Each number is 500 + 40 x the weight over its row's rms, rounded and kept within 0 to 999. Layers, rows and columns count from 0. Numbers have three digits each. The size before them is the row's rms in percent of the matrix's.

# down: layer 4 MLP down (transposed), 2560x640, rms 0.0328, rows 168-237, columns 400-439
# up: layer 4 MLP up, 2560x640, rms 0.0378, rows 169-238, columns 400-439
down168 106:524508496537476544583468429513435496485446526521424524565525476479489533493483486449495496484472530470502502496488515551
up169 091:496453494520479482513537480496506535486458536453500492476545526451505528502533474558563469492576438536522470506505551538
down169 096:507575515532438500485481528513504504495477489479474496409541531468534466494487511505482440465430500520498523515477543450
up170 104:560521483486568458456475483536475463537483527456488500532544522569444546518372502503466507443505418479570447517540439490
down170 104:449532479493525453527443532430482487575438484464451510551554516568473522530527458495454527460477495494510501410457558457
up171 101:486464501502500432471556485509530464480447545447423480513532540519523510467525473493540464548492462492536431463523514516
down171 103:507469538565505473474504510464535441480553520501492517537528533488481491522518498447498524489565538563409493502495511452
up172 094:563505548486479472431505502460497514540580506526461473415512529455467574488544497528514528539511432556574512495498390488
down172 096:416488553479447493487492496444478489549515488575476513464607520520577553519474540584500542519522565489553507409458471472
up173 094:518569483435493501523494551460529506535555489465536544516490454548441542490447531497461400531498478480544464575492470516
down173 099:531458439456560491465497474478509479480462404574454601513489509457529468510515511512537567488435531497535454494510467455
up174 097:490630489550572456515500521542495509483445443497491574578533478476474466486548466530537490508508469528525554519494492501
down174 097:528516426488476550472536518444446517408472510452497509502495485497471506478483540544440540480494484526487507541478500478
up175 100:540552427521504542462548467433507498509515526539546486462535503519555524554522490532582516472546466488466516504496516446
down175 106:533501443545487500536481445491469478451500559497526470527526494484486481491497517503560499530518517508554436454509454471
up176 100:577485465507456475500524548538583440501505490529532534506509431532570552564474464529457505498525422501480545506529567471
down176 098:491524498540500502436558454488479496486556470496432487509504522439517497516478483450479508441517600478516459582539468533
up177 104:504487498581628411521598492538539496467508489514547448524518513600514495556514587445559550540549534492507518494500512510
down177 105:441533507461502476540477490481452497503491562542532537517507503413525476535482519528449458548440557562537496499525443493
up178 099:541567419484638468505488504501495425461459498447471486529498488482449547507435484500425539446420467583520526499554577465
down178 102:550487499517543438411464540496537537522540577480503555506524467422518462523520460511557486413453523498467470468517516546
up179 098:510555486573515391493477546517529521517515502477485546542505532460508532527410493489505513563482537455516466514561499516
down179 104:519476570540418552485460491527518558504521512511469473528510455502516461518539479498454432488513488442458564497477429549
up180 104:477543468497595502503498473525530432425535429413552484478486507548542487499461505442514484517545568549477473494543538478
down180 106:557546471474481466430513520486604492469516477469595505571462561409589382495401491496539485468510452563518492385426517440
up181 102:553469463565569495471477531496485479525502546408425452464426500479509433488468460540505482481467417510552475554452543460
down181 102:477519448450459551492496484552490601598521465498514492423464429444477486489547509490550509576555471485481596493491478409
up182 104:480521486524549458484461461496507472532451548475470548531495477533519481498385515514461511461505491517427449527470527487
down182 105:478493493580469573510436427487558490518525487441430505452483511506529537494544516535528536582471502454529469551515460505
up183 099:476523460438461588480600520473531471478605550476499497493468493486518509538508560524470525544474498476514493519519499461
down183 101:440493517506484456514507434544545458498472473535519507538459480487432471499518456545527545490489565454504496512506452511
up184 092:495557438534479503502518445463467477457438522430510579392542484597513532491538578467552513505477489488496563545485433533
down184 091:550457497470466506438511530475458416445541516549494501533476530564466495539516497532523475569518543510485477517506549428
up185 103:522546508526464525425630443451446472414500498473499471526471458497470573584518443495493476531560439553501439514547515465
down185 101:446468521479482517478526499417450423516539489478483462500458518537512488512449527585497559563474486488532450491466510522
up186 108:563495482548508510571535553461483515461417500499470457532465503558567541534522494492554505446514532467517554492611518472
down186 108:520530524471491527439492470537496502475442493455437468504493497521455381521457455481550470473481550434488485525567538379
up187 098:456535463511499464359506521527562503522447425471532509518426467528543489473399479524459493615507513519477560486507490490
down187 101:492511512528456507486525494508542449544507470499545550469438474465528455493493467443516576472493484524481520525563462475
up188 097:561556497470515466434479565452505547474495474493522444500511540522553528517487548530478468442496486517463521491465441474
down188 095:538515503479494511474469440544464478538471523564471562500508549523432531468519546519529532535514442458534426528511587579
up189 100:536476447429551428546518568471505503437507530427450490487534552550460543509513571480524487472515536538489505517498394481
down189 100:549489507468503479435455463464480403505493394513433565476490474501547548549528563531501469542548572514448455524532498501
up190 100:565490498553538568562514512519565522484556502501543548498511522486522543580470569487496498489469510522499526511498457514
down190 099:517600466561439418471474450455537528496432490511496470559511535514412524421467524477521540496493554544536431539455464560
up191 108:534422500478505530505479521448492482508422527465524414530519545520440461429436472529499493536553435520551482545521508499
down191 105:443535512484476533480483518501405556476439535556425456557441466550481415535456500512492502558556485460546502487489473489
up192 100:477443502498517473480480492513550482501530469488433498410509456487414573495495533521509508525471498508526534555553456465
down192 102:510538492460514536571436476486537541484504487547533526413472592474516500499444501498481617510474510493498512428515497510
up193 095:460482528591531533582580546499497470468557480479513529509482463463478552548455503503526491545548480513487453513505473465
down193 095:498451541525466499535427479517517476463538527491514480498502444550544553463521534461475489571504494494511499506564485515
up194 097:477490492506545481471475556585522481553468570498495434505483445582454436470476521540558444512480550507540561558577506483
down194 096:539467516455472539510579488486480459451487490468443501470433523544572529590557474355471531478512483508443504532563496449
up195 107:503547479499546466498555492500490530488606486476514445400533497488585520532471549536458494418489522528544522489566465487
down195 107:509517493537455511481473475572481525518510492479556462524548539492541494546445506468536455496493540523542476528606538523
up196 094:515529492517481485456570501540469492445509509484499489480547476482587516455515536447506473478440490507525498546554498485
down196 096:462498537500452460454489602450464519554443423561534573557547509487502489485457518516456479524486517519493585496562501539
up197 103:592535515487536469542462562546474487414444548490540553568489483495478562485463557489522524432461468538521543499533480540
down197 102:505517534487487521482484492450430449422508604429456516470494465462430432493466497538448545460566587510467445495461500491
up198 120:467503459461529518382543573513493539498534540455467456457512563538489524488449481499467562438477523560521505535492430458
down198 114:467513448470558590447518448513491516512519514506459456523554504437429443569544509451440536428438455421514511454473526502
up199 101:507542471525471495422553522518524414507551492464506520513520502535461465568450563496529478483534401556475483493485534503
down199 100:471453465429487485536497494518489414494477446527460539538466500512492497523537521481475475488470484472500537480508489408
up200 091:526521479532458510454524464517486494500557484455570571443534543509555518531488539540459478491454489489521587527566516493
down200 092:472458446556549583461484514606468587495537481524462514432519525551420505495510505551463472412515466463554490444490525549
up201 091:489540498523502489531571491467520509464467555446489497493502462540561450527488442470547408533503497546498459528529486516
down201 093:474531525495458502566457546516478487428440457514504532433523523486529443515530506525496507521496468479523510485431499459
up202 119:470482479523507422496534521428492470522535514466472524534470519599460458555474569496467534496490524480470543518491496453
down202 112:525457525580465495500522443510479491531452448532506534522472523454524516509551484475454539527493480531526518552508523536
up203 100:475539464468472524460509522539469464468532482486488497496508505504477492457481601493558484523507461502590532516553516499
down203 100:525508547464452519518539511581562572503468521533473569411458520446497560538515515464490475522456502522518489496451488511
up204 106:549490491500555439527517484420528489481463504496473473462510542485528563498470506533512579454476511497499514561444362455
down204 104:508478454470446505480570492481554485493562520530476513527532500515440482461468521421482485505512534558473440491560541492
up205 101:501459489465521453505518508523541437501519535524522488424517390469497493472541472463510464511444531454561565575488467570
down205 102:447529558605465434555581544545473471469432477557545554503555527501467494440518579470457435513448524452500500471509494533
up206 097:435497508487444472461484486485495510510487484456461464421462525536493434481454436490470506495497489537537574486531529496
down206 100:479478514516521443477489501460458474506471534505510513555471507513494494488456455514512455570551518456542492588562429559
up207 101:499449487528551479516489514540456561485521543408481517412483534604531517587400562471467491554479502531499529484525476471
down207 104:537508535497421494450523554528462592561463456532554450432447496438525569534474577454510518542437460476497514544536439513
up208 100:571566412497554494503553539537416508490470500464483517513515554489563463511441506474479458396483486473515472529457457430
down208 101:481508500549493492548504459500424518401462493498434562555554507474500539522495588475541448457506495536454474513456485436
up209 094:550520505529530419528480472501450449530512539521496544501479445507478552490499538509498497488515443495451496517488550486
down209 098:559548516568478488461433488497449508470495515465444501505515408522585492517523393523528526510440438482538507482479506477
up210 103:480516500561504510429517456542536538351567546461473523444507524502494501433437487514537507484548476511480497475526487513
down210 102:522465474468464497498550533478491518534532559518421524506496489540462449514446471490477444575466488498502527480473593546
up211 100:496494425527551480470527565557564465504506502458491526529510484488450507499483531504480503520556535525489491506587534537
down211 099:471509553520514544523459451544539506541448530507496527482439542556469475476508472486468553443481461498431572532423564496
up212 100:556494523562538532501501456494527500494521547474488544556497447477454497476445444459499487502470548539529545508500559456
down212 099:483503471594533515538529496560431582500536461499451473537466463452513515552562565479496478537570498536558474488504586526
up213 098:599460439524542459507453476542426541461455514508542477462506389528480450507486495380512481493475470489534550482517454479
down213 093:492420533478507508484525538483538519534461428487518473550526517482454532552517475510487483584568512548574439541472523497
up214 103:499482446571484482445526476458505532454440552472557415509519469551479495517581484468519477512436474504546525551537528485
down214 108:443486591476501481476579537491507480501477485475534481486435465406468498553539428510468455467488504483509529473549464550
up215 096:581472506550478459496500496539473519491521454471496506512468479470469571503504527408504501509500455537518470512566511486
down215 097:488432459498451533501542452438507475510474510583518503445419546505473444423456599523516541501462513557485485448469487525
up216 099:496594481498494525458487433489491450451526521491526551438543460535565494543457569516571529472507482483502537515532504554
down216 097:485524516463484537524511535451460541447470492450418502382485513486470500469561492441482497530488487502516466457539505456
up217 093:565531464526552413481453473542468467493514485470488485534528494538464492497402551527500495454432506498586480527515459478
down217 092:460501609470581574466528502430542528473506572503532408480482493463495490517504429540528467449542495470507507514518500455
up218 096:545553494529470399431473497435511502495562500494493479427473435493558501511465499484534545486519598522513555546479492516
down218 099:474507411425486533551415434481461551534565572452504528512532503534478496426561467517514460534535414452471472498528528462
up219 101:473441503479465455468499526530484492538451492514469424557496470526482549457498525502452537532505444429478561479506520497
down219 100:559577467519517492519499418478473436501542496494506541593490494520535478472534532527578473447472473551554500519459504460
up220 097:533532450517511521451522528456486518461479498429515542536386543548539543501536452483489485481471486547611494559575438435
down220 103:535554508499505512518523484468483547486556474488498539505484484508517514548541418507462481532531513459503523469504528539
up221 094:539458412519558461555532501500440575530457497507472498522439541484453455453495501568590451494490463538514475573503541487
down221 097:579491514514479515536503533543474582455458469507536504512483526499539398439613511498496469479486481498444497521492509535
up222 103:525492496594497574490526480498471459471486501499490513486519548603521604487555476475542463556489531532474464509501515429
down222 104:530443465477502507471510450512420484457505515487557510528484474535465528510509459433469423548513463618555544527465520493
up223 093:501459546442522536478564494499517450474444543494515428495439504493514512426517601429585584529568504538513476550487566579
down223 094:546509520471481515492428504538576537520469425529488518492508421474479537481502446514418505480429457514509509463550491531
up224 094:534482485454563484536565440522464460480570469437434534415517472434488506501501469483480591425506473507530470546547546460
down224 095:472502555496486494501533490475487519534504467481544500484544461490570472512437540550484482583501584530514547530499485558
up225 112:516509510535473544418552494424490422508451517436534492508463450517522479544424510535505485521471541523580479498458493510
down225 107:458466527514553462502521473522560526532466524501485506549483534512529561535415452535510546500459417460436465477413448520
up226 100:507462432539495488440508609492509495531467567445454510521506558476470458478481481584563470534493467524481472518496493450
down226 099:493459488541478454509535546483489476475464486543539518472543445483543520467478455480443466495453525500461511571522392459
up227 096:523439445554550458479496541520510529554427503514477460495494497507476482500495567503469517489471477508526489501483519490
down227 099:541460506504438590502586512528396536520539455551521544483504583409491541570537536460461538457534477580507518522510538486
up228 102:493476442518558572496528555474417546505494574467466592441527537528516553506512540459510516499571456425488469460456514471
down228 100:429473493523526451482503516510471490509527610456542448535479542468549495510559514506485463483527529519450498531454486464
up229 118:534571400426501465543523576538508479469533530503437497491460496504461547442483512523532492505470484537570548512441478577
down229 111:481516536527428514529461489483488507516509491473416496521465513539534506502468550453498502547566500492489553509588401539
up230 103:496466495550485508580499568493527534537483513417484415508449504492459526538533623500462516382510456514553519541585458581
down230 100:534565492453550534487558491512485474517517474513503476473517441493479538470525508571483555539503495508449445550510493540
up231 093:521461487497451475477495537502547504477480501417494521462407552526485525542513470509587514498520531523512567461431446463
down231 094:455545519551420511453506557522481476524559487560505495460537513410477480496510529466553500447495540468514573525497499470
up232 108:485511483534596513470535563555492406520477536427472505510523535450528531507368549476525510547533468571545441507521520521
down232 101:527496605438555535485538472578505522466569493472428521557537452504508551536522519411500508507516431567520472493504528462
up233 100:546492518581452518500542470483476531463486465496454543497469548504508508503486487555472474424401500525519501477509553495
down233 098:516525504532479482514543468546486496562523513488470508452534476508464582472478530498504451477443468442557546514444465490
up234 096:474603416477457463492554476525495476450549514464499528414413500511497522464457553559528569536544474456558488543501504454
down234 098:444413499495514555508482492505496502475489525480536532547541500430536458547522506506443460506429500524423495541499525499
up235 101:561552489449508531506556537509506515523485487434466496465515501510513421476458510545469479530464479423540405482491566451
down235 101:579506582485519488572554492470496520487478494528574496600503476498530516530556447518533509479543496469580490540502595516
up236 095:566467514515465448481580433533476482451502443522478470404501505563539504449479464557526490512494452512525494496526548465
down236 092:453474435608537505492465476443507508522537515500484501496454490521495535536497467485453477458526588474477551528462467617
up237 097:470559393505572438516495481457580530541485464491513520570464428479523542571475601412483488501538490525464494491457545514
down237 099:451512493500478565486522491468478474467523511545509476513559446465388482477413503571491505529416475481489531483460539513
up238 101:531518520533543522476488445543488487385513579465536516487475526536479444556525507433462472477466477538454458479524540520